Weights of a small GPT-style language model, trained from scratch on English Wikipedia.
Architecture: RMSNorm before each block, rotary positions, no biases in attention or MLP, untied embeddings.
Training: 624M tokens, 4760 steps.
Each number is 128 + 32 x the weight over its row's rms, rounded and kept within 0 to 255. Layers, rows and columns count from 0. Numbers have three digits each. The size before them is the row's rms in percent of the matrix's.

# down: layer 18 MLP down (transposed), 640x160, rms 0.163, rows 291-345, columns 80-159
# gate: layer 18 MLP gate, 640x160, rms 0.162, rows 292-345, columns 80-159
# up: layer 18 MLP up, 640x160, rms 0.168, rows 292-345, columns 80-159
down291 100:050142133122159144083183099122156134107121156098125150113066113149144166075048113096120143136114095080115057179062147109110131107137177111123167136129105133120115123208142142114129129078110127068098110164153147065075120178138114108129155127
gate292 106:110115158120142136048135104125095162070128154179152151131130133114170107095162145136138087171095147097137170156154121100097087096119121072158146162160132132113121094143120154189140188140092131121121179151175141098088171118152110137149124123
up292 100:122094110126149183137104186135078144140102159088165159095102119155127127159123082105122081080090112110122086164077117081163162129180082104127158152086110091171159100120150131112094062140099095117105149135123117118111125122115136051121141112
down292 095:145152157118133100128086128152137129113159064163185141059137141096125148148129138079152125148088136128152038051134146188092070152153164115114170153117118143139151146149138089173113134099181089103098213162141123129139158122147053136118054149
gate293 098:077113109129118082126128113123153137112119109098120146124099187054174126151109066146082159110091095107149171149158095136103125126183064112178162185146109137099127100124185129167111117154125146144127120175202206225164128139118118190160162141
up293 100:083112131111119111133120135202123131164168121167165097171159114143072134118116118084166185122067088136173150195156131138049137177118059114126109134137130135122163160121166116137182093106143149074138119153144128140114109035151123134144075144
down293 097:159120137123138092122116151065156080109089083149085097143153119180040200143111153129096080096134118181167139143085184105086148175155178091120097150064197109123162144146091129106127188138156153088163153081069101078138165128125143152091117105
gate294 100:106146155144126149099192144128100119121109050130169176081075117059085152098175114063138125126188090148041093116139113161126075126058150117129165208104180132105117163142122106143092131171158107185119104099098091093144160128139102153138115083
up294 103:086101162122126181130094101143144039116134106120138043100179167118090127176179126149154135180152109112122133148113178126159119176113110077100075193100173116121137133110143173170131111123170127187089106197120183130142091163150130115113144145
down294 100:125134125140118181130100078102142104119095211119098124141105112133138155066144171157122139138191184162116143126096171076115109107136171162095197085092167120141057101108129145093102104116087113078162220133081187104181076106115169140138055109
gate295 093:106181122108174157139073156109110102102143141182163135134133158122133108096118108127163141155079154120122137101177127078174101132144149151099090145128153125149163078175143175179128171135057038132171167115166117096151107120160124099160151194
up295 098:100154180117181136101125124108117105085083117161132113083077153160147175122129085138112129171140133115203082100140157181113172129111146129123123070156129171103100149135088133111182128107110107159118144090098128158105093121126179107128191111
down295 101:157127165153175180091117168154109127185151140081122128129136146141143120109107138109155117086151080191105139156139148143126142154184091148132096149127098141137177108131062116062088148089126197128180090064135129118120135175097064087178154106
gate296 098:070102066134122100159143136135142138138127083190138186139121090162079086173180110153120101131115176146124133097178135095153127034182141116153115115108141126148137140160120170104172080155158134129183147137125072098135122107145139102069107145
up296 093:135101095113097125088152118131125151128158074127164079140103133140159221139162086119084132105126127131105111102122131120080183112150176151189107178114120127150210074143139098169149078142135151109131107158083146103108106123135153108135128140
down296 104:156148157134142166188146133170125113113129144094148127067110144115080101141106160098157189126100137101118143103118117101139088175159124086141165077076102137160114127072087148085108120091150137138160162144102055127098193149061128102146128143
gate297 103:122133120139127171113157162036136146134149074171102127104128120120096146034153161103159170147077124167092180122124108061097154074135189149142138096120129147079149139101111111084102139123080101122174157130073142141116119183152169131103091109
up297 101:099135126108069114170174161156125158224112131156090104068107132105137132138078147143106145099089168172089182136174112121100111085088098131147130117210110140082197113098117183119136172158098154101184181179130091146076154203173128148175109092
down297 087:108096145114137108137105101160108146127143120131132101146118208097073111108214155154165122178127118176172185156124134105110149112102123185158124098141093154060083146143141159134168178129150096122070033073099123112134132117156159117070173111
gate298 100:103125125107113091156157118141133107076187114195129152122107220096135089092141075144134166131186096099121174122110175143080157125101107131180125141114046100070083139135114154103084142125123143098144157104111144161171091179114140170140100176
up298 097:115101117146149141110113107151124148140060187134108161103117104099146123096093097156156189148160107166119127149140134234164118152162130174181115164103113103080088173132070152101186057126170178093125091158070124141146117151107140132113173126
down298 103:095125146221138110180154152098115097132182161069124105174137122120136088115139158143115155167066127138127146126119098094174181127126168127081134144139204118151078124000129151101140116175088124142118133127132098067113090114129144104163079140
gate299 105:100121183118128161135096141163126158113220136081106116089132140143121098127122055118156087141146099141107200139119066185164119118135126109200080136105086113135098121143135135138130126108097149133103128133089149171170117118087138144122087140
up299 097:115139114126141110125102184125148183150081121054180177116155141114154152162058208091092191116104140148097131130161133137101082152162120077125173133137059126087124132132122136113118106098189148135145070069107127148132132072181055138134186162
down299 099:145145110174113147151086090061113126104174159168143141087100150136141076102103145142089143197190118085123155138115216101139142129128057080158122146139158145067096139182094172143144171143149125090118115160145118146132125133103070119131119091
gate300 096:191127160105171126098115073151153181097121130119157114130136112137137153168108140102164080158099130174113143162091137191133110220122148175121122099111160097143164147144145150106143137155078118109080141174131134098112119155114149077057179119
up300 097:107173110117114119086150140116126112141174181115113050118148105097130100141141128187119083159096108112058112103099074099157184124141093078080139148113147127065107148074190085171158100118112110131120144136132037145124079120145177160138159115
down300 101:148163119145155113155130078153197129105185031149133109114093110149177096108152136181132154118137139135113146070099092144163134082180148146133137198082108153122160138094152105094188109074140115112129102111173075153136105098143072132120110155
gate301 096:144164089155137141201132076128099143102113187179141104173156093153166155138152119194098169091112103097141131114108106088096147144146144094106114127151167149162155177134123170076138150157125114096163169122068096165141092144118170133112095119
up301 096:192095104175126171081178080086141162138088191121147105121175123145133144121124186147114136190097162141175113129150108169115107120096118102163158128130124115181089101176141107095128127069087110141156137073070191106118188065174141093161145100
down301 095:118127090117129136104161158133107087141096000161128116111113114129054102165153117167107154121110132130113091116156101158119147089135082151127093118115142126109108151141110148191075083133159130125137097140164124149067081132128191129113158144
gate302 091:118116073052134143166116154183154150130077122187160138114180121109071145061102132102117091119139131118123142111121079099053153133118130182138118121107175147084119185158174177124061095158179164089169153161190085140132161102118125112102131148
up302 099:085129114152130178107176158113110124123113055127133152137120072148106102149173099145127163197111129136146145161132158166160084121186146151100089101099146186171168091142100146164179111094140078165131164079100100131134095153163127114137100128
down302 104:167108083056116105150153154122164087121121069086114149169155131080133093118149133114176146157068161156159108176107146243164143085111121098124138154103123151137144162147127126131177039160137104129113138123145125155086072130089116131106100161
gate303 100:084128095110122139125113115126117061143142127121125136148155123181118131156098125112132135128137083153167087101140203099139111086085089141191135141165038138125092130105126094118138080158181153190106139144143118107081141143125170049200119144
up303 097:050126160145082162175125160137093122097160182152144078168114076122168166136082142124144147131146120127130097194130141130122134138145108144130113154111180120084130118144077069156148127140127163127149154153167171160134125093176179115146203136
down303 097:079138102123127119113106097086142088106132167156127116143162065151119089127140145185069127109118127134179141189164134156094081169126107106104157099118097157118099142162096136135165174131124055167130089105148151112085086100173170157128117109
gate304 103:118117190158154143117160119102137177148169255103118135126151106123144099119160137083091125165069113097183107124120058126107135171136096104151087091133129093180127111124129149152126065141135165110162136092100062073142144114090114156153123092
up304 093:182190091058162089070150116082043180123124034106119114120136073133118132154121118106139139139166122123156167099116133089134128125185147120136101166131122119131070095154155038156099147083126088125115136163136144167140090102131161152093154176
down304 102:072176137138103110098142126138156167148149121068078112153144090138095106133173131096159114166131120154105169135152138121089165159113123126105076092120083164179059156161050115121102100095127096110113137107141135104129106101106134111118144115
gate305 099:132146094134115119092067142091108113156123113102095110123147109163137152108097188141128148088103160105119166137122114084107149168082116127143085068146134120196122096109131126086107128123189165135097198108117147080146180145116150146122100112
up305 109:110093121140140102123152195130072132069096106132126117170128152172152137158116071133103132149125093159125111186118056113126158147095153151142157087128129069181100162124089099126135121160138111093149135176131135201117153162162208105150138047
down305 100:148120121100127153145135114166096145212096072099141190119163157170124158180164145130126140182107135142093141142146126175135132097146103202151131201153132186115152197180103130177168106193119131135129149151156129124111118152128153130110121177
gate306 105:107134165183058190124092108136116113092190206068072143139112141124124123120149080114087172164103109144144125154074155184095182129112135131117098165161143157083084119168120126129161166143149097145116128102092182126112178150151155127105159142
up306 098:114134148184101101085129082115159105205147078156165143150132131082123140040199155153162132146088149112117163170103121121114106103090088148149124124176126143122097155154092178102109167187120135105016155173117123170064118143148129103159155137
down306 098:129119140133171158140087095124114159116133172076188113059154167126052130117159126089100142096137101075059110041139087114097121081173134155087093129098104108112078173109157116123164165115134126085135194156124138123145167114190103112096136122
gate307 102:090144107132135136085113147150115081156116173095146133098125124149090220164093153147174103109106098114186111132115135104141112146159139114115094110171118148140103150108172146199147166188140104121106085145164113112065102158130183124190092121
up307 099:130150093101114169143131144118153211101164123124114101110123111076142123174104138117076154082133099203096096134145203178139170083128095133153097098163128101092135158119094160119150160088112123153123124073124154099140124153116132175095123118
down307 097:064140069096122069103112175085165069137140131147184105190123109096127200144130121112119122128142129087104149110105075128161137155185175115147120119115059127100088231179149171162109131097120140112117078181118190091119132152072120140128092138
gate308 095:106071132178149119146146179105159093142186054179157120177131092138153142130107143065089128111112107100045131112175136132180104157232180130172147144128138132122133126132075145074137146089073128112056140116098141150097157116075127129104148150
up308 104:160111106140156164170094146142159069048074157148112107116138163131071110162148176176096134100169098159148118104117106132109150116151144121136088129137133131071108201081172104186202181145140136122161101138100109082116049083128194101128079135
down308 105:129168129134179065112178085075143178145121066100163133132128127062112213092088119113173092155112192085114149122151066035164075116102100184141168164155108103071130163142143119143141085131148103125119139143152131121171163131193116120109083129
gate309 102:084083122059157146162161156156079152139102107122093139090135165124121101146163183138093149133089096140159150092100048138138092100132163135171144110055115091128099157129157135124160108116163102110148157086098141129128124194116126072130173116
up309 101:120151121132165108117158070135112096140155132155168134147136191152170110185158151137134124061122176122130091144113145108100149142141090113126185150100104113107158173103066133105125076197077109123151155054161109151125095105138132141190183123
down309 099:084126117101074114118157187170083230118080180122163087146139106111094092131151167159144116138127132130136126112154161128155122053082198155162082135097073107165135124186078108094166120167113104079140148183139157125137119122147214124115144152
gate310 085:106121141119153180143176119153151105141142154145068202108106140168101114111131137107119119109126127155041149110147155126112158105137119185112137128172115114141129125089101147086082194139159094171106122112098100093153142194163161128174121059
up310 085:143141196110136101139079096138156126076160204124148144126160165139174123142127086125179132137126081061091125147121089142106095080112088102139128139129116064175115115088204116095151128166105153163138123158097115089172134071085121118109115181
down310 091:119082096137150149103166150170144129173182052109105205128106134142132119167103152075094149038126154175073119115151144176104170118122117101070121111157145144107150129184072124094098172085154090155122121137149089145103130216134165110163058074
gate311 106:123162078156124148132136105094041126116123114128119140132098129141117072084116125086103160163114108133185135148118123123140086122124154188136179138159129125154145069186169212139154054142104089145098132081125179141204169173212096132097155160
up311 097:165145145132098145105161115118108142077155090170100162147134108132072181097100144103139163057103157134101127157150135073083090101092144196156128037108148183137119097135159131197135176145141091099124069165095180098142127157158156100099174196
down311 101:113100155159105132163159075090131159158118079100109121113132173143145119181137145166122156135127154164144139053136134118109121158114127154109123203104102133152100110071140112106140133132115105110192115184204108035075163131130106058126150094
gate312 099:109088185152103133149139134117106135146131127109131106191186115108076123150090116146080111135151130111120149088125130108176138152113071055128093172074114139176097060128099084160127158104189110114178127138145081175135079091158143092173144124
up312 093:193166107100128154141187135083124145164134118087146171179162127132132104175167119165115135126142146137178113154135107156129082164089112098069091189190166144163130115149095117140139157094146112087115056128143123162102115159107170177162097147
down312 098:124123109144060181089160132145171086059109117142125130103138146060140091121167072076139211110138118175095155095149132130093136112126175099113104084128086130139061160110129119189129157142025116105087113144155112128088078123138146065145123143
gate313 097:124130128126113156158107138060147137115093154085129185091144126145144164149125092124211128144102123108127152106135100109160131063071169153114111091169092056142167118147158131175137150143118148163080106059113053169116114187124048146135126135
up313 099:169112142137192150161104101025114062121117125158183085126149108105176136131113149101152116125140131110151098128113126104071128185061138154155138127140091101162116117169100151084104143201118166183094110069139109131160090092192129152171144100
down313 102:101107139102148186086117116119104152095127154013141168138148168152133134157170082115141164127146123087141092129133089137168189141159150134136166160108167121120097105167130116075111180123105102165207176091124124161095150144075085072097146101
gate314 109:135174072121129162089086107174122080136120126174099163152162109075164178132100121116160166139140129130132092070136130129115086077129084050121166125108088090101137133090107133078112152196121132166060121117138115158173131120122131193094086112
up314 104:109136108174071139213111167141071070131116144161072140102051122104115183187134096165107131116195124092089165161095100147092129129106122154069119109145154130095108115102113111119170140137091103147075159095119137137139046093127190119157131158
down314 098:120185107115157178131167141128088106130068185136115150112130093104071111087134136080113135089158090120149108107094152155153132075128174107125127097103194139113138112051066113118139098103105085107087101112183151123095068095130129182058095127
gate315 097:162142139208145109097172087130076145143158158090191094107157130119194144146130148102120123121105156186103095171141135120152102184102115127183173056140045137199139121072185105122134149187134075118077139140129133162142147098161144206115112130
up315 102:108136152132155154116134152101127135090114185136124108111112124128172173086047160089101085111123164160203146140135134093113124090143073155172146118188148192132174086167085123126073135130093158084046144158137163135138190149064174174164136189
down315 100:180191153151143094119152161118153141093140186144120173070202148123078094155138127140138114142079148107176158169165124141080127151116141154116133132091169189114141123064131152119140084039164146136129140097138141112118068121078173122091153153
gate316 098:130189108121104173084193141135123105154118108107181123089148122108112124138081151116090123132109076138139119169117154165201118084113176144114168116129059128156195091174126164134094144114078139157136141139155115132110145152152121153120091139
up316 098:140121124091143170178135078122153118122110122109178133070135113148147166118140146135198090131154077114072120115098124150173162072127139134115113094135123165128102200137100149132096094142146154110133104126119091178108129104093162091153103077
down316 098:126134134083114139139132167069163152129145168109168153110141117052175120192146105140110070125133092110119143200120100085140175135071074115152149136145132150151117102137153075171141167161099125097172090103182123178077121183068092150126144162
gate317 099:077110154086164089139084127145111108130100089134133161156131142114109130109120156108138146127155131177093088125139141131168116054111109069173155095155059125096184127185138121180172120175135164131145147190079177111219147056183114157159152136
up317 102:145107150087147091144136123076152133179117091125112130172123097088079154113098147110111125088203129120138081132153148153100160090113137136153094108090145096112106156130134140112107186081129058111173124079105140116094142208162089150078091095
down317 104:114149136143117119113129122128161116124123163080146137085070032067116162125121092168195147146167116118130164154114116099148113171095155140050129131093181111134136068107137103089144165138069117068144120121108059123120104169100116117105118122
gate318 100:068143243125172080148161120206098153152166139166144203119125172050130138122102115128105103115128146087076110128084131148152083132184111126179173148116101089165145201157127153119127113125150152051137141118166125140141091134142156119112104082
up318 100:154155081084100150115150121113133099119174098098149143148131096153073193111144156083130133141132140147136097117148081189095179175166139099110159117119076125163125087106137101101145159083069180141168090166114138137115113119140179090132147125
down318 100:134130148154096130102134110127132108112128166173114138189154187079096076164127067071119157152072163108122166137149141165146155137096120103111106147096123088105176091092121084114128104123103202164155150146099024112118130135105120146160144118
gate319 095:107120082112120157081186119126179153076119160130133101124094128058107144134168131160159121146142132092107102130117085111123140084147141101149142096106135076144096094138111172123068146044073117113150104137089154140140169208108143107175174077
up319 101:135097098118142144110117123080144103186108167188169141138081114128121148160172105131114137073117126111064174167081139116119158104141086112138097071117156181124140155107151074083087159146142141147143120093123135061109103134170106130101089066
down319 102:089144151152141151136112097153093119099092101134164141126149142116186134086118174204068128106086160101121131135110133125114145094131097133183168127103122140116184148234147134151166087132100155163136093126089191153146156105119129167135125189
gate320 099:131135172068063146137099082114059114148104178084076162116177073067106143139120125126130078072156100109097137106118192112187102063125168086151094126134115140116133134118116104108210072171141101123119075078136153150184151123142122120105138084
up320 098:121113161176091133116092099121087114166186169161146169060136133094103156143117116138125156135092120098099089162062129108176122105164116165142154140100135092154102146109107122081214071104127090079136179114117188138075116105165142136128141083
down320 101:092162100138115134072156138172046139178157143136176141110148110147154103067122117164155152154122104145153170164117173059155148097135142091122090132119130156071175120141106143081152126099118124220135127158141118153144133115126112176132168138
gate321 103:102169133137111161161093048127190082110154136110106115175130154089169139102121107146078071117152127097109136171118095132142107145117121099112171137091143059116121118071168188133061162173090113071122112129158158144165117122142105201096122141
up321 105:136046196088158130107117140122080178102168154120096128063081114111116058158142170095177157132161125136185119117106147153120087094115094212140115124110166163207141144176139193145159076051172159130121142101175144112109112151112098147163135077
down321 104:064093128108153119124164138165124147096121136193121087114121067138111133152125202104124106090111107125083097136140112129155140110114108180121159149075170126059136108109131104110113106075144141049133128177104141140134139104152116108084105124
gate322 117:101117179134087148090128174130121133143127111149152051079166097056102152106093195051139089141106160113118131114118147086130146134149146086142087089107138115101126103107137176067106131155102101109174149113068090151032128145170159124103119096
up322 107:129155104143104095122148135098158110171144140179076108111126138143162168117144145161147156159105160137149131141136122155143143093099169110068145045108178121112151083073059128105150139070045066157112126119073067103142089192125184145168143050
down322 088:154104163151096133096171111118129095094180172161110110145141108157109158138086113164141120131131160098089165138127126170127118139146202111146098123136131172144166099093106145108088126135139118145143060169129152172133166153121141159198172005
gate323 097:083092133139163148079097128127137131129120157075122211088168114103120113151136087109119176159125158207145144116087119164103126102144144114150174094184131142084158164179135127099145066092175143119171110157113137130084126094123141118145149102
up323 097:126145098136109116131103099096132127131080112118103129143173136072099163126122101114132163175113106130122053076092101132115133100166139110118149172127086153161183065145128111163145066202138117098124186077145090147157181155148126155095133152
down323 099:136119185148102105096121127141147055093176135189129128116135121180090069161132105110105142142119149134147165152092171190152145190053125124107125135143142121092100173135126155129147155070155101117125151123109119147141205142123174151137093102
gate324 103:121178148119177167170113155098095153086103094116084122136119080086122072109113158113087128136122099095165060097116082091073135114091106122149111113135164117145140191144123147136158125100123177159129123134184179147078099093156098090137115165
up324 102:137188117094120134128119161159117146027190122129121135103128157076141171143103087093127148143076116163166109153107153137144151148141164111080193075104127159089134066153145170177089092133079064148131116133108112119138118071126173158135082062
down324 106:202124132106121168141136083155112161107047091084149151125125095076133098107217093119151112203124096105151122129120137172183148127131133176157127061126158098093083115151179115158128131120159072141152135081122095128137116111128188112122143128
gate325 105:140119147152143118117092125074119160055155128128160168183121119142111096137217093127081105125192092131086178185093136095205138181138133129134129084143128138159167122142150207176118124129105145151063103125122154157148122133183090126160151096
up325 097:173150148123163103111125152142133088154102169136150145101093148114115154091122113142136130095111165113151084142135108143106093079075110173213046037075153146009141120145137166080142082208184169097178140127110102072135151094098148172158072182
down325 099:135143190156180155200108117105120136136105116098157065073119071172139110145078190096216141130160106110162134142176135103118130084171145134104116110112108181081129129098120098106181151077183107158120132094092079155186085117082171105143093140
gate326 103:108075173142167148113206095093152102146121123100060100165185101153134135150145161118075130153064081156095115113160155160127126115068144162151134069146116111133167166156089110137127090140149041114160157095100106080115184147107178092195104136
up326 106:151136040225079071139109100157161125121110099140178113125131113141101087155177120152187173067158153134165083150113127125137185115140106163046164144113121122126111087138182165154148138122130122136127170133105119091116108133149135068125124142
down326 098:139210154211086154140123105125159080079155186150127121186136172080153116105133136180188130133098140134114119107122098094168185160109125110157065149112169138106143124127115147121153106134136152158096169131081158164126119109139127144151124198
gate327 099:130178143084063166138143077151154161086154121075083167097122137133151173147128111079104154111106148210181136040131159130097136130101148118080161124128113160092148082088139141145116152163135084151163105114088138153170111170150142113108164173
up327 103:112112110117159158067101077115099142081106144145131131088132170134119157147159167135162163175164176111165123075105128098097173133119178141115136187132172070129156107074141072185109158164131120093125163094152136087144131169111123164146077123
down327 105:095152206150142171194158119161116066103101113141145163183083136147124120169104146114123080104125151177121099096120122116125158127128138109107118135114087170120112139099137097139160183112062073134134082109134133183217117184132112175127104113
gate328 093:177193131147182066170147074107133127110138122112067141170087113092132135094096141090140162102099158155163153082152140124143099147112154141154091112124139129113131123100084123192152094119102151134078148153098210159129186120103173074100129099
up328 094:150152118101130126164095111182191157124139158114145124127077186143152126141169082070112146117141155135132092153118130098138123114125097107104070162098140124136106125061116153161103111101108147084129113100132085157108125074129079181151190147
down328 097:136149170102132080153169161172113102132125185152105128164120114128186130116129155123098149165147111125123142065114146107101084128159106128140130135124125142117148145122124165135131127095125109100104137071096121169081148154141170134156117052
gate329 102:075125148126128157077142170114129159111127134149132104094138163086153118091046156094155140204148098077132110153193101124095097171106156149144117132145120055126094128090115147136119090168160143158148123131075154155127099159132116138222128104
up329 102:178125142118119095204114167167117115167139120150126153141175104090144128130133105085163088171116153100162138147169108117110109130130148079111134147147159188145136160124151132135127055088114150115124140071104140095141170128203103113128210086
down329 102:138129143030135167081113052083099111135155183105128139133158126095114147113147153070078126159134184158117099168140154107158114117164152130191119144147135151172143137204121172110139117089175054207105095151155122150090120124124118090084119096
gate330 097:137177129114112117136102195142129076138130161169135144108117124192148146105135162111120094139088130144109176099144157175147186128137191198139130091081137101130126218096122172149119091135107094129128147053208134071132123121102074163219145136
up330 088:159071174194081124090125115145125093163162034084154150120143122118151116062110113124132095083147078047117159165085142122119163151081134137112098159137130118136106158077113110088104156090143117134132151051095138124092142054156140132128090140
down330 093:071212097141128121156121124162106130122114119171090051151153110099138135215149139120143122122083145157125188100094168118129150055123148144107114118093116143158119195119123129114100117155142152133101110123124132166132093155105095116238115123
gate331 103:132120157120114117147088198069107125144093081085153111184074147102064098173114089074139112144125127119055088179104129133158096125136096144128138073080182144076114118120168160149178119127099166127148127181147128109182087160086155148139128076
up331 098:159130081109167059093104144126134095171123145127105106126132157142132127108074172132132147163100134145134169166110080129169117164115125088145116119084134175138060113125137118169101157176078089180103163109137174153096113123157120078146142135
down331 098:121054096059139124109139154058120190172162150160154164148146166132098124130115155150096131099178098145187106111120113127077075164111118152096129168163100100143099117139088117155136103135171137126135131066083195150166090107112098131087146137
gate332 096:173181143086138154102111135145124090132157139136018103187166109098125124030076165120148067118096103140120117179108150088125138144153134162087155142146119080102108192093156105113084086141116092126118131163123115119158116183145141149118124135
up332 098:137098150100118144149104150138124113143151164090119090134120084164179097107113177178074107181120073152090138095144153095149120118156192090162103149157187099170143130133098168089163088099127109124099149154093136146131045156163131082111161103
down332 100:177147128120134086191130158115111142069177132183092128155160154121143124089137120129094171116104099097105127102095161101126097165107108071068070096153209133163072167102093149097157161135085154151137083096093140137208154156126129193097103081
gate333 103:076143155094132130100156128075114104149150153139102093138147085145116133071130124138111086128086105124121064067102115128074120170162092093117124092092142138061186107079123107200135118142166129118163158160118175143087085111110119153123168085
up333 103:146176094146169137149134099113127168132144136186099155151133147141142136059174114119094117116134116144173121072099143178119080120162151085120166162180150140107148133128177070138131148155136155167139149131192166122100106132076087082156111165
down333 100:080081124135151097148119167047117095132107083174094147144126145059104162110068063107124113075126133128099171153131090131147160088125183072116213126159116122086059144136100147182147137160138125128176088097150136187114155165127080121153116135
gate334 098:170073134060182233130145118121144127126152150084118111199096124104128125172193089080129146160140123124104102180127157165112145101115161143155089057110125130139141180096137129117110166119130146143105090118168183184095164078104095133176126167
up334 097:125128099111137091103107143118102114143103112112155076160150098149095155086130116168094144143106147111098127140122126178081057152115149135087098128132159126126170186100127141160164170149142128182121126124096156153056113088102113067139145130
down334 098:124090144091094182126101134098134130137091241184089156048126153168140113102121149107164123115095099082136132142111071113123093123122108051098163127142119102072117143175093146162206097160112146112135127092137073114134161117125161186088113134
gate335 107:136142134171143141134074122105148109132185136160138111111092142113119132107078162142120148101099169129155172121138133150114067073101154135108149147101096130108152103160060132082123164140152105112152204125059132096128076177113158130123225180
up335 108:126136089104127159160166101111105116142099088109118092111166188097144112082165133077111101125149139138158115168213125113071130098148118126131163053159141073152146120125150166111171101149144138128096136111077187155135116136150126171092146097
down335 106:121102082103138106101136174141119166087138166115143114115118132091094183106056103151126140148086127155115126089150090101139134101135115146095106114094148107146127152069106074085105127110146136165158136086153155162130175107170101144133099185
gate336 098:153139089157166149153121174116093149174119113156161116172151136083079075114151157098147117147147122104185085100141086095091122099109082148127142177124120132105173133181117117148108103200143157101049126109071108146143101130126180073093134108
up336 102:070154113100172106133116115169150154169126089041066101156139147127157039116128116137151178112078168083159120138146118172145139112173168134184097186128103180079150167130112148094129164136088142124127114128060100153196128089123144083157131136
down336 096:151160134122152082124152124131133112120112143128141116107157137168164129103161158104145160091150150114147134141164104135144106171146162090176147132152157150124131117097144106108144042137118105165195093192138062132162189090091135134120200124
gate337 104:124146088135199112181100181138084137106125084140136121117152176145145103188101136167148149125115105106179106074113072162136095115115113105117071134153094077097091137134079110076145112128155082091135134143182168160081142069145182179128142117
up337 100:129165125115147152120121154114195127032137044069138094083171093119173178154146097101138149106125121067120149131104073172136138153110150134112144100059164129130147090089145129118123147202078130150198105139135060118174162118145144075158107089
down337 104:087143142128130098163128173162175159141123229133110110149158127182115137125133106096081134084163075089165123120100123080194121180174149146190162132170109074164131141124125155174111139151156155118167050106136089070115089112166121128174137117
gate338 102:103170163125153132147141155086078074076101157135085120098161125185128085116120165175130146127181088140159186097115079148111076179089114193129144133120146122100048103095088129097143095090140132123139213120150113139103139150121152121141075118
up338 097:111170133118159070129087114076162127123151121085143184136102115171078118152103164132127158171186106101094179138141119140133076092123116165131067109117093108131064124138091130170110107101176096086081091158146151124116157139103123089123140115
down338 102:174118142109163126162160198092146143135149100154122164157118108125159153121117096124159103135097146177114126115126110094137132082085129205071151113062150169111173144210179117140124163092118098138086171143106157154066065132070091126150098078
gate339 104:103119129105141118092159144180132113123170204172136176147170134172123131110093152112058097142122120142116163087137129076165107150088136171148135115123073092109177170152157146135194126075101148112153135137092112102132045122116107131219120100
up339 103:173168147119157118166140081149159109095085105114106178124183156131090134145084180176122164127092150113131138114080099184170068142155113104126185167103132124208139101154131120138146128113141146097070070106091082226130093087112136161080165088
down339 100:093109206100094119161143124127076131124135086136146062151085177197091128113146098096098152169128158148119169162145124165123162145150097156089168101089139084137176186146082135113140086097134131148139225177144092122119076076174106103134172124
gate340 101:114068187149108160140196134125130166084161143105129128125147203179134120131118138125144158183124204170078110135082181133133171185170104154157119109089164115159138132130072189110138166094147111192098166091133117153187151091125145164154188121
up340 104:112132136176170164128171155189117132111088151111095160190092191136165109090161155112131126194120125132161112087137080154131050179124092156065131130136140172141114137110079144109139115093139116104137145158130110117142033120135171118172152107
down340 106:116068127159124100106098105160096086109143177151074214155132104177157109147193104102162098100134129094175089135069108099155096129112140128152124152108078141106141141191187166166125118192087146141139162147144111139152106179095112071118159133
gate341 101:063087116137118147174116131158095142114119113125138107170159092103094130157194104114112135086160093115145117034181169137103169091192151118153166160161126112086133146153073141084154182129147153106132128141175174136127174182120094163133113097
up341 097:139202096127123108157109161134102112197130086176093100116137167195127127120098137154114165108115099144111064112190118079064099118113044114138135111127115174105101125075119107069151131132084127139118115092145084133154076115172128157068114163
down341 099:121115123100165128147098140122143160148164125119122134164135121056136193112099144130111097148100139110097125167174117160124138158135158162115107146086164172098160132120099133164114137115140114154132084139099104169120100082082111101168130131
gate342 105:154172168080181126088124137134142179182120135174133105112163151112137071134139101164156181133148093132094167161108105124130169104138154139120154123080034063143099179132153093170039110188150124115199050117126153126149152130159082131139090140
up342 108:135092111159121098215165124107077133085124114106147116100162092142136137122139139126105089177114125128140171159136076190105118148174178091187113075141216159114137125113098116174178131086141170152171144177121050132099078168126108138088129140
down342 107:093119157102141166151099151099165155087090171103148067167156095034118132138140111125104090178115138105161111090143160121154161135109126137144073105116074112135105138124152088136154171128188138081147122135185096151135131101118080157093147176
gate343 098:186130156124111147161163112083178092102116124151161128140212175189085119159102118083098092110133102102135196124075159152155102067079153115112083054152125103116126132119131143067110093140106129152135115080169084118151170107120166138095163085
up343 096:080152157157158140114088104176139140095124105172104170104141187074149127073163103185199128123137157154131082128175186091119147101111101106091138126105089107157144116087109151143105110136144147101058161131064166119098137139132159125131141163
down343 094:067092147117068091176160124092106119145220136105131161136125156129159134104160156125120131142098122124173128129125130177106139148123200144118194124183156151120144163136138131090143137120196131167171161108084130138163172053087138088098102161
gate344 095:135082168121119159105138122123049093140131182151115098129058170118124160177073153077172045107171147163114165101114122102185130184169160152130107115098152096153123140096138157157202080120141126110164148128097067173117128116158101140096131145
up344 101:116157164165155146103121121091180134110168101177140216098151142120116163121099173150102078143154105078124175164161117127154201131115116152123132168121131092089202077088129082124127130160149156164149101130137097121107152157122057099084095157
down344 097:124121118088110162105154144163166113131113159153139106142084126154132141155115113171149071159125140097143069155132167089116116176166130130093127116140125153081141122106159125110122137132055247124097123128118070118140112101078139131100121077
gate345 100:153116144163103200175161086128139091041130092137118127092141195135142142146106108138108083135084107097136151141168070133096080083147145169085109124139116129099112115083133154129161104121181163154085115134079111116098108090134211161155166113
up345 099:116080119139071115135152152200152167137118123082172128116129127153181158138075144136154129101112148197096147161089144183111112164106082179149161141097190093127122136090179093136089089129144128115137128170088110117146171147103130163156073177
down345 103:132090124072117095133129104193153097057138079110154129105151122149106180157106117129117136133058113096152113049090137121121157114152192098135048145126097154153086100147162150153072089124070129160106186155062116152106129111131171133170145143